Weights of a small transformer language model: MLP 256 GELU, 155M tokens.
Each number is 128 + 24 x the weight over its row's rms, rounded and kept within 0 to 255. Layers, rows and columns count from 0. Numbers have three digits each. The size before them is the row's rms in percent of the matrix's.

# layer 2 MLP down (transposed), 256x64, rms 0.101, rows 82-188, columns 0-63
099:124147143150163153123098120154096120135135073159162135127131080158131137132109124154133167132144174122120110072118170119151155127113130143156153088112124124149097110155115146104132104174096131
080:136152071162143119123162146150161120090139148102190133134158092104110126118130117132156108122129124129108115110082152156181122115120130141107135095143088119114164137143156128098111104104125097
087:084163122132124117129089100155077134120116099154149138145143164153146130146110119135156148100119122161159149140110116123133191169146170101125152123144113097122125145101132142115182137129168148
120:129124177101132124115127090133095165171121150093156154128156131123107136123157162137125120144084155140122142119115149110141114154136204140126140144163157112140117171121092137112096149128116167
071:142141137189156136098114148108110153116151100174121109145107125126179137117139112170123086087138155080152125105143132113144104112130108106142127160094084125109085095125125137121157108122137115
098:108105142140132130150131129134193130122097104125196166101115163120132156117141129156148149144146147113124138110118079117099137159118136129134119108098122102136106112115147102111067147117115185
097:136169090137098135088138155159122130160197110107149124109114141142118130083121151106142106130105079161151149116108124147121086110185127125151112147138126128101106134075138138125120145133143132
094:125117137098172112160109119122120130080124066124120149138172074111114125148127136122106110088130142113118153137112078161157153123111123155129140148122119078148147139092104143138139120096151166
100:106187136120139140157137143144151112088140117137130122160149113149123093128107113126094097144145129114133092131144147157141126116137181081196126145119119153142166106158162111110105126141172127
104:110119144160098113100125111155143105171151104108122133134149153155095154111117136147143193164138137142133137108088108120119076118108125163150109105087103131122111079094142150149101145124100134
106:127139117121130119145147116145186105116101091148178140093151100141121189110106129139116085146129173104103141140144123119105124148128083095124121122109105132140100141124151096097119118135146185
096:092136136128097096140135081131142149141183142142107104109129106137146156150144098168101114119112117126159116129118170198137115091095166109109123155135178122141122157116137121129134143093137121
106:074209141105142141148101127144079106093139080103136139113140161106174118099107131119103162114112118145151139124124113087147130144119167112137136121131132119107132128135138135123105129114175150
131:126145155090148138116132126133137119095116112144084124179126115094142150146086104120133145106136094144186153133169127139095109092118140117180119133133105144085131106102149107119138166101112162
081:183158149170150135117135123172129094111116105120169126114188143164108144165143148165108132148131155088120137166139153154142150132125152120124115162121114101148128158152165141105134119100140138
065:138161096153149127131139160152153124158103113178174113164196111134133120090119164093144089130139102125133095138145105117090145120108137115106112098157113134120118092120147093126129159137118135
101:127140140153136053111132165133110167168156135134098118125136147148097087164119094144159144096139130121100114146145099124122103149113147124109164153161114110107153108144137125126182106160141113
096:111128099155126052106159133117138121116155130122153164121113108124118162146156133108152138157113148110138148129112118156099107150137127133137165131150123125095070167122126122053145117154140146
091:134114124107127089116124131111143119184169153146139153095113089125162109111085130105101139149127148118080130174149144124172130130129157107169126115137118101175150093123107123099145170124120121
089:156087142137158119112108130119117112122140111088109123127088156139106096126136131107146143133122149127162144153155091147146150152106142135118159126087139106119094129087129129088039143147111156
099:112136135111133132110156128096147111060061132167137147123124135137150109147112100139125106070163117126115123125123158167143162118144089133141132149117138156152131141107086115097161116162132107
114:105081177095130101142130134177130145129126167142122137085097096121104101137147106144147108145101151090135101115120094107125119194136089105109100137117119139112108106142117130151158136097121147
108:127097122134104096110134102196078170069144094158121139111151149151118129131135122082088160161132092147132163107133123126138119097151135121164100158118143132129118107113143130123113124121154121
090:152115123116080141117115152124144121124158116132135159150167163102155157094117163119117149078129078110150159128131108113118118142092124151106142094127154150103159116108101137177136132119174091
086:125123114129148126140135102112136147127182158126125146149168136133114120167170194140113131151109122155129105143121131098159094127115149133106136137153113149160165126190151162177133142139096110
109:105118156077162148163128134085117105064080115150115145140166106126093177111152107147122117096134136126086118127153158122132133125120156111138161154123127149117092116124102128141133127103092127
087:105133123142118114142149146090139156164115168162141137128142150145182118091130198143136131124145092146076137085146114130128134129123093150152140106119119111112110149164127127119102177150113156
092:060093153118105072161114138097160120121094115159108164144115128140131117094115143138145140116145132095112122111132122108137125132154110120159143104138112159078123103169166122089145115095129138
083:118093137070146095081118130135121108163084155121084130114109121135118125133111133098140143131088117169120123165134091108084123156131134084102093117094116150123146104144157155105114112154126131
100:113143112096146128113134115133114146146160130145121116135131089133107146167103132130127116143124122108079192063100126144095156092094150184091117123119113104143150159105136143122129150112132091
106:149175085146136074133158128120126145124158144172097147191119153128144113160128093162127168101164085108130122137157113122132132115157091163154151133109130119140133111148134108119144145126138108
092:139177125109118125115119122111137127150186120168076132118137158150142151137117129166088130122147137111149138136149138138067129107113151147133136123115130128151130103171164158172185162129137140
092:129161147114083134145057140096106105111163106146175109121146127125101163123093174106117137105142124160125126097128152092104146126133143132103135122141137152123122134145091164149126072139142131
090:105121140176133137161136153121152136166130161127164153091113130144142080156149102124136131142142172098107090133164155113164136117135166113106142097153157079124133113127110103140160119118163103
105:144085105144160136123095178177150071124136164182125099121163155178141128138121095144145156120129113120121137125111104102084133097129124135143124124113128125133148122157131154138079144113140140
121:131147104134176109141136141131105151129141154092132137128059152094142113077096105144135154135140158140131149156131139187132151089145127127090123138121117131145149117121173104159149148089149121
082:094141155112123145112158135080149103085118154131126122094125115142089162140145121127148137130168100135128127113145128119162101140147110117128098163098111124146075147161082136171089126144101091
090:116110171107139116106100134146133107160116145129121131130154154185134144092156077099170106104153102109111110157120135163140163139155119129143142105119128140150131076108150099130177103144143151
096:120101123136160114114130094133118158139115140120122127134087105091144103148146136150148139138126151130136134101095152155155124100138115110137160152107157176148162081127081141112196163144169120
111:163132138121162103101111100133164076106117091166126120092127141123157124091116145179085115106147089127128134137108115147133152120163102110133148120105150120115146099140150168075110124112149116
086:108125153168126113154107129172131130153182119136093127100119139153082158115122123170158094120146122108130124124125136169170114113149088156147147154126121129112098076164132154106141107144156145
083:121142141147149159170124132163136128096159155123166129112162125140121174114170113152152136150150172156162153144145173151153140142119139135143166142137105150148094116182142161125147145158123134
080:127126165143128075137114104137154136132138133130152136124131114145160148161144123128137137123125092154091148143132094108130144090101125117165177181140115142127103095150047165126145137127099121
082:117116107171122090152129151094129090162119118136127099115134100162152187130105139153095090104138088108130151122124127125106133110107162102132152113090159148133132157131099115113156097124172099
105:147110111146142126143134118101135149133114088107116085163167129106113168149144124147193123105102153117133084103134138138146079143122156161100141127130135099094147155120130160137163142079111112
101:107105124132148102142147122141101122100147123096120131117152125198083136147108156125177135174162128084116087128166128098134109117130158117124101118106119138079104125149112148120118121128143176
087:103172142155124098116110118111148151100146166129148175142103147119146133154125166166140158128139139117139126120072169183149100100131101134107128145099151136117129106167143157101109158152139139
080:113102142100162122100139134116138117138108088178108172192127115151117106132107082135105139082136123135126136122093124140142116094140099122151111162134124146155130112146136103144170175138115087
087:122118131129165143112161109162110109108117170130155148112133110127128151160156110115134109117101111134071123123153164082155158131134101174122113113090082143103147138118119124146096149165101170
097:106172154132128144180099130089160152122122129104131112086153138162124101135124154130119089109157171130116140155149148093127126164104142130111113102176090130167129161114103126149137104136117090
116:124165138116132099116144121142133197179165148135132128125160121120108112111169148079154152129096121151119139113105151122154112079126129171092114155134113122116109100120083155149141151150125118
104:138125102127125133135145134136135120096118132073121101159134150076114131168143090101137161130158098140105114165123139147112114118178083169149134092122141105085139108128117145133099182147145130
118:134141108129122167160114092152138129111126133144112152183152154112150147078094125150095139115120141171165152130118120165101096147159141094150134128146146132123134135084170107119101102145087112
083:108153135137133117095095095168140095108122133156146123160136124135134111091104089160162116101132108143132106132099124126155112112172136125136099157139118149087136103113173187097140174101129132
120:130140134124127127085135101080097119157133151092127115170095157098111149166129155120162104136122123116124120117136121127084146149130115114152085173115134114098133185114106163156173144131116104
113:149139130113144104121091096121132120157178122146182104176148173156138118106165128135156129134124093120132109132121130148156130143165112112146114136125130119182106150095089158139157151171133108
080:125160103195143135198115159168115149120128111151110162140094122107133144129127119132146164171152155124150156108160118098148118121118098127128119093127097132131139122110118129117110131186113101
101:105093119140173096103173148137130131143164135139142109145107097142164139116163121116133132151118110099112161132120139110175120170166123150107125144082119146096088093096142118134176134151147114
130:037136140145111129114144104134129147118131174116118131141107110144137150112123154090145107110108132138118120104094139132131162121167157139137148119112101130161191126124120128088146096169161116
086:135105154086117121148123103099164120124130093141130127115152127136103062107126114124115107117144150150150107116115173136119117108104095158174096122144112115097087099147103155116176106096163129
094:135129122094133085124170122135104129118157133112112113161094110117114109159118141124144140120107087127128153085135120152176113101142161174166152115127168114142124102176142156138174127138117173
077:126147117160110131123141132143142179162134181100102121134125134154139104090129143132153143142178149150112158133152087138113106146162141094135146154133151103114121171086125193139128138149130153
064:106133110106103109133118106142100122157091126105114116079115116125137151126107096156112142168151116124103121088112079135111150115112121123101110134126147105140152093176055143166140097102108121
087:135097127136145097140125165110098155121151140128161121137105055113129137136134104145123132094133167090106131149173152131171122106126164112146153151126141118137097184152080127124158132117109143
110:140142171161094132145147126101110160144164138131173123141093100089097149128165107119127116132105134127129150179141110128103103115128106123165140136156174157099120167106168124141118114096132092
097:103170113145155126145141079142127147098127149108112139124143169125106132159105140173135141125128131087078126096087117159148142102098133132131176100157103136150125154150102113147140113076133105
092:106157154121129110124157159124119160156104124141129149099122157131158127162171138175213160158138159131118124130143134136117125172109136155145143167141139135132159169167129154140121123118145135
099:140135130086128112108119156087118129091140115153100131114091150104086121133125150147069108115145143100112081130110134131154150107110118124140166165112158068115136157149100099121132145099136157
104:103096152134153138133128111125115086070133104170098142157138130110150141147077174136101108107107111096130103105122171097093161088142139146129113118093109158105107138158131133129125118154131116
089:127121149129164099127126103110101136123117125152059100088139096127142113136103113091115118166147130093095125086126105109140081120112097148151116143101100098112103113129108104114110161122104079
091:099093162138159156127132107099116149106135151127099143132107138123161115167102046138170096147106178119145093091165140132144117086133121123132129147101123127111121097150109139136109131121119141
085:118114146143119091154123125140120165153119105157118131091156088186146110116153133121110118185169150130140099159122122129135124121120116124123128190145140153146128128204099148123139110130132148
106:136045155126138119102153147169166102124130131105112122125120138137137144109109111141143117113133115073104106122113145173140154125140107134160125092091115162109103112151118124123182111154129164
094:141151094098111123183103142124122091122122128116135110124146134141087082097142136100116101174103112110096093136120120132106092080101112135155100113148098109126085120092095134148101106136109114
121:153124121093066142111131125095122124126156152160081112139146162120170146152128148148123152162115157120168093162175141124126078143098161118132120118153148124092144119120106110153123156131143131
100:120171121141157141113116138142108097140124128114076162144184145132174086113090166145141124139144143138134085123147118139132134146099158114090147113145112128054158132155132136139133130101124140
082:123170137147158196118097116135183126129093153119161148158157120119113139117143154142166112156154122150131113138121119127147119133145105100108134122113123166147146081180163103167136138116132111
105:120101101105088135136149147107112133120145117121152144127123129176150170171134129092161148074130162094126129099116101175123105098118129174103116150157101101103142149131140117135106099141162113
113:101096142064149151119115131122104137135104149082152132154186172130085126142151097107135100119128119105110124173123172099106151119105107139157133119155130126144164118137151138130103130126170125
095:116095107164139095129080144139111164144122119131144129129150122137104093173163122171150112159139171129095122096096121109148133147134113179131136159118136146121139121135096172150149151121126073
088:131114125127094109124099115107140151166145115132129153146119099170138115138155110175147117074126107118149118140115105193129112135107102136148102116095141161146126080095183111135140111153151154
092:134132119150067119107142123090141178185126162171128136147112124115117118136137174114141132128132144121103159128123133121124124138164153137107146150117100112175135135119072134125083175145115098
092:114110125132176130100109131151134143163116111146133078097122128157108149103130128120078130097092151147122173098104118130126131107077134163142130168090099112111079083147124114135135155130143131
115:122141150065162185135112114136129123136107163131137198124146150086145118122110091159127146116097104086095154135162129133111105116120145108126164158137141117116129127116114121140161131126160100
112:115144136088145092105141121123124112165136112075126109155107129156080127119109165134167141107133108134125127093092137116082148102141122169159118109123156136137106112123130096151094140157072157
129:085123126102119093163113141156108171125155146127127101130163099137133129156133126130151148113160124138104109182152079107128097131135151138108121097154102112151149109128104104166113177102116172
099:105085108189135143122121179108112045129105119119099097110094091153154160116143109134104118106132113120117086143140131134119113113118116142148132104090116146104139123117114135128109105164136147
091:128084119164142107090143123121139088085158114097154120149151129076127123151114103132132151098142097132130084119099099128125157076134120137148133123061149148121121128111091110126095122119122152
099:127138100153173113118086122133122180147165122118057146113125151132138109158105115149143101145128168085095136099118131124136141135134102149086105115150126125128110124153170143164108143168125117
091:104170159159138126134161150115179142116113134134139135109154147103173125121087128157139154135152117104113123106154150124142133126169138121130127121114171132144069162149080114163127157127129077
116:132089107131101105090114150109161138136137151112160132186137137168170171164164094115157108130134137097100131104127130091143123127162097099125127155144156145085149154133134150102142118141138114
107:117101147101118139107157121145113150170133140116135076072155108139139165148151120111151116097103146081123172114093109155133134161149124120145119122129119161115103116151195132154121130160111129
106:113132134116150116084146117107109085089127106132073123138145139154128096164111132156127149128123104113139110118144206123094100118131137145170156110117102169141105132142087135144105124102099143
107:093113116154115130075105137117140110102137090122118127132152105153112137090145124135124110103111098141123128122094156095145131114152082125115119159058089140110113178134117159117118107103175137
096:124123139120128085140139102145089141123150146112152098116096107065146134152128148132185156113129124120083093122120119125151089130144133137101142164116137133131141165109088119096132151183101097
105:133140172129105166108125127108112136180144157113192145124118132105093124106174137116161133142129136092132143132092129125127118105133123170118109157115162155139141084138136181125143155161109098
101:112099122110123089151102103132089151188155125125131179128126171108153108164126131111106142129133136130115126122142076112144156135133132094123104093156197115110089117135131133118144099124159124
108:106119135121123119112110146107160113120135101158153124137104072209136086128170142143115129142150102100127163150138149100152152145119114145103144113126118146114089099177119137106144088140131141
113:136069171137089113113108175137126140151104160154116126116149129125147127136120095144121094127161162117181097113095148115152117098116119156167144158152107151153147149145119100134133079116131125
140:142163091144139133122137139135131140147120107153167107151182104123149118182094126157109178131091130120126114109096115101131162126150152121078122147082150112154138137104152152119150129121165099
114:123152123137148152138176095160120110107143133146133179135130130162131112163100174103148147144153118180109154152125116153124152103084108130153122137099130125113104166144098142139125136069102147
095:111087146183150109087135140116095131160121089124139110147116120113158141117108089110142112149121144123102135080102131107167141118154119132146136137121129104089104107157160122091147165109102076
079:139101111130077137111124140130119107098099101151105156130177103142097172127129137125119074055123119131135149137128168145121126102092107112122147156165124112120152159115165147116102108118147119
091:124141136135129139158081110138140149131129165132119137099110155146095165140138109108108136124096168095148089108105141104127133112129138126130141097120113129160130147120063135171128175095159188
110:138135144102144159149147115130137171110108117130093157098149103136149100162154140115077137116141094161126139125145143094138144112142146134079131126165174101114102155162117165155126171132088141
124:147172152093113124107109144117128146147147139126125085120082128076105112093130101143154176127125128148111149169103112134157107108129127145112101124151123123062081131113095143141121096111125105
100:127137146141151175090169144115118109126116120144156120134123129149159119068162125152120129118116118156137133140127154144127173167146139121120186155120122136132069090135167107088118116109160150
# layer 2 MLP up, 256x64, rms 0.1, rows 83-189, columns 0-63
087:143102157082111141143101159099103108126129119154089095141135182166139138110129163135129129157178143137129123141173113087105134126120091121130085149118162138142118120126134122152106148122152183
075:140125133119103146058134169098136144159125106144161144140104149090102129130096101142142107138127091088140126103111148141125138091088135151106133098148156108112128128154129160127084088166117105
098:117126142131149142088112174105158137110084105145156126091138149109109078115120092140118174095164157114156146122153141165088103102108122112131123146170130145126137114117163102123155162114144141
081:126084129122089128157105094135179107143112126139145125111150119158108155125115129122119128131135089181114111162109108158108149166117157182095151133107144126133148119173125181117098149152119139
117:187167102118105107121135108154052088113154149106126107142174121099138160138087113104111086101148113159128103118135137133153147134133116147127116131147157134127150163125135148163143106124122139
100:097066147118129148099146111129170124130080125120145138137121124137097123141139129155114184103105152119090094143169137142151141126088078101152131111103137126145114134148154099150121143117126179
113:149106090151097143129175102130124152163116160161145089134096170104148118113121120147136162169120119122142112138106134131090127092140127105124093136142108182096111077140130108094122126150120098
086:099196142139135161095151139131159141081121157106128106122148123123093130089134101075142113106120128134123152149119147092131101099141168115138121108127153095099132143117146103146123177143166115
109:107107081150116095084093116129137162107127104134135125153121092116149106149130099094124088078096144124149144105141128154102142116174122089130119170137167094111130153115152149110126134163118112
102:132124100094132134151120144096087136119138151089113118155051133110162106151130128121158139151137087124166171128117132123148109138130142129156131159140113175092137083148100147132122114121138083
102:189112143136141134125134158123128150128090093120115143144120128147143076088161137106117105128110174158097126150169121111089108146121137168118136134113094119117152148113120143122094194110145123
089:160088063124095144143149149104095104131139147131144145138136133121169140111104152118152133145127131106122125091155111140148129153108090185122119124173161173140145087132125144133106145087119110
113:131110127117115174118113150113140156093133127113153157091164122151122118059123153132104127109168116170121093125133154124108095144089153169105150142124125084114157134129166141116112121166107114
089:078152115085118097151127112131129090160110149151122130116087126106148137087145120126136115127139146173142104063140116110112121145164095164148104128153155151107118102128089154136147150118109161
079:148115134099099120127118090131156163085140117130108126132091113121151147148136115148099184119133153139122155104109191127145115125167133141174175144108112119173144153126132171148145138133159143
096:106121084143111169169151150124094091131176127132156090137136151116146135128106163119142098127115111133107128107121121132113146104151159125120048146110131160088101110152138097159114129117138106
115:141143126122122171124104130137124119148084124115113102112125108172161108105129092141117115111154105137140084134129160154175137125098113147154085128110147140148174119176112133197158138113139140
096:072179140137157141135139135152119156073122159157136111132150118136102101159131114117127134076097156098176145136138116119116111126100094115132138110098165141087110135161128160129125117142096147
101:071134106100111159116136109122120137134102128142143109145144117132181110103103079145109149133116149110103096110068152148132125131142122115137081147148098150104109121141156120166186096134123125
112:144095180096143104152127127158160124164170109129106173122138144124079136130118164104111147196156139105086139121080096104107108121116138116127104137121135121146121100135159145138115114122129133
115:134157133151075101134121115071093120128149131169136094125108114118111135156113189119141096147174116166158150128122139093138129163117120157128134137118136097128161142143110111116107171102147102
094:121138135122150147097129128179084126107159141143130168121123115137132138108121084123153091123133119152136192104156145166150121132176147128108098147167146090122128128163173161139096113126133132
093:113118083154152138131183121149127121082134140125117100125114131146108123125122112108144107151116138097111107111086148113124144088166166139127091173154155136184116127148116099117130125113096184
093:114140148135125141155139138157094106122095116108109095132101111123179110094082088110132122113144120105121148155156110137121181127119102115145087108107147122092103179090109110108126104109167144
119:077120170109156111180097110136112109158183106133123120118124140095094162102149130121159094165158124125108164109089118116155112145164112153099138132122141149135141096124134109102122162122132126
086:137117113095110147108118120124152118116121086116124099121169126128087111154115126166135163130091125145134103101173176103077092139102170104117118129115168170151145123147120131130164112164140129
117:137120148148154099123139123142130155112184103126148119127130139101107105138132115112114116113140105125142113048162160123092170125110134100156181106119128108151119120129128122121125185186119122
105:091167106152126154156156127113122126100151130124166123147132147124127111070133101136104112103162124089133127069147137123144160106098141169131161153140128108152078133146102099135171135122105142
127:164137154136143122110091108149133129140147106109135184137136165143100128139178122098138149106134110162150136131145149139164056139126106081107153135129098095138145132110158101116152115166120136
115:120092133118098164131134107133093103153116101094148099066107127135142160161117150136121103141133150083131115091153133130123138138136063117140070107125126149101126139104092139102136125162122138
094:161102129129121093143104131130118084139114139151147182162104056164117126166137126105149161135103113161141130124140135153127123148131116096145143109138141182097152121132106109087095119109141106
098:155122078133162171146177125124163127169140125151108083130121119111135121123129141166136143184058122097117181128153150149110126120088147131151120147140141140128149150116127147109135125129117119
079:135134188164129131104120106123118112114123125131107124132199116133123119113130115133169115112140101139132160114146126131131107085124151105091187140106182117141119103127145105131089113187135108
107:093134179117142144128115117092128157174113143129077118144132121116143125123109129157171123108110128116126175214109133115165163110137127121120101129142135156139101101152156119130105112107150110
091:098108154152151188097119122110139148129138126125159127122137147137155129094101127112145123144164177117099128123073095120099157111092086131130089141169115106148151150132127136185111129133105132
101:159103138147135096110105143151142138138125076129103121158114117135120104123124151124122090113095163151132135152091139141108152079100099162097171120149140117087123092112145134085168093106138149
092:085145178139159111111128139093160134139116102148114134126106110123091094135126105117184108137146127147093111097167150128113169087171140120140153112132154117139153114082161109109126155133131152
101:121148166114100114135145146158112152095145136111134103149160134169146158098128109127083108105147083128106125172172135118100114141099132170143139120114126093142128159133157110146093088142081135
122:102140159122159107131161164098135113140139150112124148160106118136103097117096117156110150132111132141151173158112155104158128127121127101119159099111122121186148110165167117109100105150067120
100:108120103155098164093101140148149204117109111129166109116118106145137133123136091152093140152124173105165128130117129115084110148089137093099131136117162115141141120153111138104100123103140100
086:135162145125086120127161144078119152161129101128106173154125144153117077126085158142138099125134081112117121102133061156140155119135108141118101144126151143094148137108148105117125118148131160
095:131107081127106133121157140097098151152123096177081126149052137116116122123098132119117137189130131133162131130106168170115102150162102130106128151111122110131138144138156139133141144111147124
085:132155135118151121134150105155139092137155111106103142133089148147108119146092076130131103122110074109127159159117115128127103118142123140136069107153131132204129092157117134145154147125153146
093:142103135104158124093114159115154135119116121108120091152145119100098158126108102150158183114112139129116112102153127103143088152121139122119136081130141131179172170136146156168143175121112112
104:076143166147109167166093143133086123101125112143094153148142111130139139125156075111124143127096148062134122114114155111120141151139118132143135132146158101105161137134137119141086115083144104
118:145099110139152141093156134143126107184103098138107098110165091148088140103134101143102110097099133147116134167175084106119134152098120134166155109151121129139146133142105141134166103142106151
099:107164182122118120108123077178120121137149141123158110103125131106088153135124161100129098134131086070113109139116130087134138164117113115173094115105111120086131101129128140105112113154143127
094:112134110129133111150072166103139154148127083116082114145126114129132081094127133129154153144139172076150170165101130140108099112115148130115148133154150143158099115136139144121149100096160126
096:147126141168087118118148128167126092122116157093114157160117107100159149142129098093116207135123126144153132099086122170112111131129096119115105105122127142087107129146147138141138132098142096
106:163112149124127123127083098152146120128161140104148139190147148105111130090184116097149082152126133165160124109106130126140123147131090139077098107146124095121147114156128157116131112139105110
105:128102147149152150091143164167143113151096143173125166147100097143079153121163146118130128103145147142142153138149144134126127103099119068095147150136170130121138132152134111117173099117134160
093:089133115154117149140104136127120107154111142097095137173142096134137197157132090122111138122122108119147131166110101171138128143092093106118110117165133118140127169150165132170095105136152113
087:132094132125118114149141145066113159140148108100115104081089116147137177144139175092115129124113102132116135105139134121101125107099089122126154087125132117141097131141111061133116083132118127
106:161166093113162154128120102135161078129119124102106113073161136129096139080125107145140092145099176132125118154115171152116126122110111154123127113108107109080140143120126123107105107155100138
117:097093134130131124115145118123154158149108161141180156115115136161132101151061125082162112114116126129135158143153142130114109164108096159126139145120137121092114089154166097112111126175125127
080:132106135143113151055156104140133127141112113101150114103157119130099079089130143142119093107130128121143107136101118163134156151127154112148148149128109094072140119182110125094133149113163147
110:094144134134134167136103155111152100153166132140154132145064112119140109102158114103154104118114149107142122121127132143137089170152139135099104108071131072162161135146138105115134105104133148
114:124133123135134147123117164088153147081173156164106123141127117146094126117133133120093083120131117172135123125168120160073140145101101139093170132113139134147150140144129109109078151084125128
098:114148094081131130115112139122111168129130185133088114104134092122131116114102099163121110179136122123118114084104123138152147158117132094087100156145153128092158116164115133097100145119127160
101:125141119125120170118104109105108152113160163128139103143133084118151117149099133126151172123119163118152135119140137150112098130145122060132132142095131079122109128088128118113078160180156114
085:116108107100131148151172129103129114180119117156122134132117135131100153177176106125118139143114125169136135148115175137168150112155097113124115114178096145096115112120110084163144105142106149
079:131136189106149106077108105109102121132095110101131152116123118125087102137146150163126103111138151179125130139121141132135108133134080117154161102119109105131077157088165127091141139124108113
092:119140124184131160149153068130151129100162118148159126095124118129115131159099111130136165145126127092106143091175114124111128137122110150114098129125109094162096156156097095117147121161143090
093:100130130130135142126147108120127108160133106146151133134135103078098140122147150119130143116132114107122152191151106093147136105103111131163159097171155152149102147088169119146065108101113150
097:162173150158120155094096107099142106121168118106138148135135192129094193122119111171129126132159119129098120106094118129123159149144161115121134145154106129119134147139169099116140127103102119
102:132115142137150101166139093166125100106153132115124096153141143110102144105118162108108099122152123172129148084121141148181152106152109086109132119112111132131078094112116086114128151159113092
112:147087121194155125151144121108099158164127132095146099135173113085131113101113173145141122126124168156113125146165122136074127134118127144109098116120128140078158112107107149113125126140138107
100:130133111120166149108163147148146172145175152075110124130137146121106141100163094151169116124146142121135121139132118113083152120126118164122175112103150108130138127117154068109114143162105158
107:119116123105101147097080142145196130135134103126124106148113145136103127100125146107110102086094097154132123162125121142122137120136156124076095141102154124122127111105135176139130075156170138
117:177102094146121104116183136130129109147116122170168103122134121127110139096125189092110141140160120182110135114118108136085128150114134145132154149142136110096142107109119106129135154130177099
087:122150180091142129112120104137154115117131158153116134167048133101128085139134155123108146115100141144123184122108134166119165170123130106147125122103131157112116137099134148139162148115138104
102:160107160123157102095162138074132119148184133140118119145145121134141105067155147113130122130134131173153112125145124099103153130125108155103171131106100109160142126115129101115096155085109113
094:093087187131100124103139121146139168127101094110100135129099126132150147153128130132123147103157146159142117121139140094133146138156125091102159137081105123082153137173145101129161127115159162
075:141124096070120117116100129138175103164135181150107138118145134138152131142151143133146121153119155107133162164147145164122088147109124127097090107142098124094126124138128116160119188101118094
082:111100114118124130123148154116158132144146132124161123102159169072111185141138075153110091139103110115131152156080110144156139135100119087126150120111120154145139129133138090175135119114112099
095:173122119110068063153164118117095114115176096133129103108105131129139122131146113099080138102120152117134130115137135129118161102121148155132142148110113106145140135093101150108137154158117177
092:133095140150136157104088091153114153145126132076138123128084134084158117174105129134150086129109157131142144115134126161116127113140143096126107155138106158068153134133127114132104091106165105
106:098137155140171145135166117137125106183115115139151130098123136073093103111142135148143101130185133112111125143104116153135120105174119091087123097159151149106132138103135130104105092126148152
095:127154144089114163163183100135181118130147137108100168093129126118173142087111107093103133134122130130157127146148124156127138110130159105127093124095108160111125142143114117126098088119133175
090:122135126104149174131138118160134131119122117122111074132122116153142161156134147097084137144143142132142150158110136151134118148108187091137125173158131140065087158171110150148123145102131128
098:096118093112176134149115074161139110069107089112124110117129120122187134112124086128120117114103110087144113124135147154129149126092127149174146112110148146165117110112145132124143106127099154
097:096141135091050114155114101131105135116158148090116136150156096140155111130164121135182130173111098127126121144108150144153115136167102142103112108113121173120136147140131163131118107116115103
110:097160169075139168131091091131175142120139158093137182113123160127106136107136090152142116164171172123125116138132156132129084142108124136120128121143114112144162116161121109115118126152129122
123:119121113120108137085143145100127154072115133133139131165162085126119139152111124099118169132115140109131164136145101170115101098124132150108124150160155136125091103145099136165116165069160122
112:127137141140123132118130099145135139102141122101163160147139179096130137142149133110111150073111113130156134074188153143143144129120133089069151124117105146142134159146117131145122146173122175
087:120111147116141101134105119135143075135171142173108142132152118108165113095112092117181121102131108158105157127127167113157145121145156142104128101093109116157144122172141096086140153135147153
099:127133126105159139152160127117104131147123111188147164098131166140144119084115137145087129183142138135108106127081143085107123127132080125115122150152112104126133144132172178105147132099135137
111:124121169138075155115168126096132085139084137103181105131142122126110108109164139116121191100153124167110132129139119108113088101109141109164141144115116133130131150088125116122127129107146167
101:099143135156163147126106116146148112137143092130118129133121089164115117114165127154109147139098138136125163164098116138142131155122089169124074100109158128124156115112163193157112111143117089
110:137081131129147138125121123135131136117135101125160100103115135138105164142152127114192120130137119128094153094181179128095168135158120066106132164091181134132143120137129121131129121115111111
095:132172134120135110174125114179154078115126127152165115079121143127146143130121142084144081113151156131154127079151115167146131090109139137123164107131109142133117144159147139128120155141091102
103:134143154125138108143129147110123150122093106115136182102121124117118138128141125111107144133137143150129157082106100153104125159155143125122092199117081114101129122108154142120129165085145061
097:126114150138155132139110140119073137131090156129153094110096135150105127155080147129117148158099166124095175116136103088124111142131123122139178109154156119162121088098140098132114119132095161
095:123147143107151181134109158093154138133121118117092137107157150200124114078136122122100085113118140155160153134101168125084161107092130123133112119121121113145141113171142142122112116095119134
088:123122145126118158139079105124152119155145155126129114150139115082073127119151159114123128181134164102124135133109106125121133138145125159120059144169136139112148131088108147132109121147071099
091:141129102137149096106133085148109094112108117141133166162118132105161148160173146090132092123111112143107130169156094143117092163094134088096104086159106135141163153141137140147138127126140136
107:144110106144099131112099119112137055136157124140103093102154113086131125109132174130144100087106126119154103147121154150134084118147134164112117131115171125133150145093116082138126132171149139
100:118156099115164144152135079098085178115110082124134124113139122116140146135171164164162103108120119079131133142175125196108111135143116127109127127119136133110137124155131152104121144132097118
120:145172141123121147090109132125135157136115121148142192138130111143110124164136100123128143134091166126110118142106141143151078174093072096083125123127134090142161113151160103129141128142110108
111:172096149144155144172132133151131090133129127091138165122109142104134120139181137120109101148123168156133125169131102139114137099090127106119123117119111072161142091166151133144128135095092151
091:123125137117146143134126101134144110107121134114109169112125141149094149158125157145102128157119093147135127179163167096147083062123120102115125163132175106136132141136129086120126086176130118
105:129156105120155083139141108131173112102128118140131102127057145103144126130098114121168143177108139120137135134174128143123154116173131157151109144122114135150090086165101126112164136117118157
093:154101119158109099135151129129086173127122107127123105138151121091135127136107133088177155115144081149111145108175144151131112129108095133148119150083129105087160103138152096129133126164126086
091:122163129089179132126100160107125134104133124164152148112107077144113134136147155130099138113164133154104157123142143113146089131135127124090129146165185155112122162103144130151090148150090110
108:157141104107123166132126102150144114171139170105112110160136091160129110170145107132112131167105132143103180143118111146117147116118099129105098105137115157087137102151139153105083110156124088
084:107140170143137083098156092085142121115146121125111156132095159130119125133098153130147105141112120108108117131131149185156177085158115140067124114127138132147191133121132120142123127148150139
100:109144139132156130119111165097091165101102116139135126141153119147196128096117124109167113154114130119110119120129146138078079136103152180117139097157133119122148147095115114135086130164101143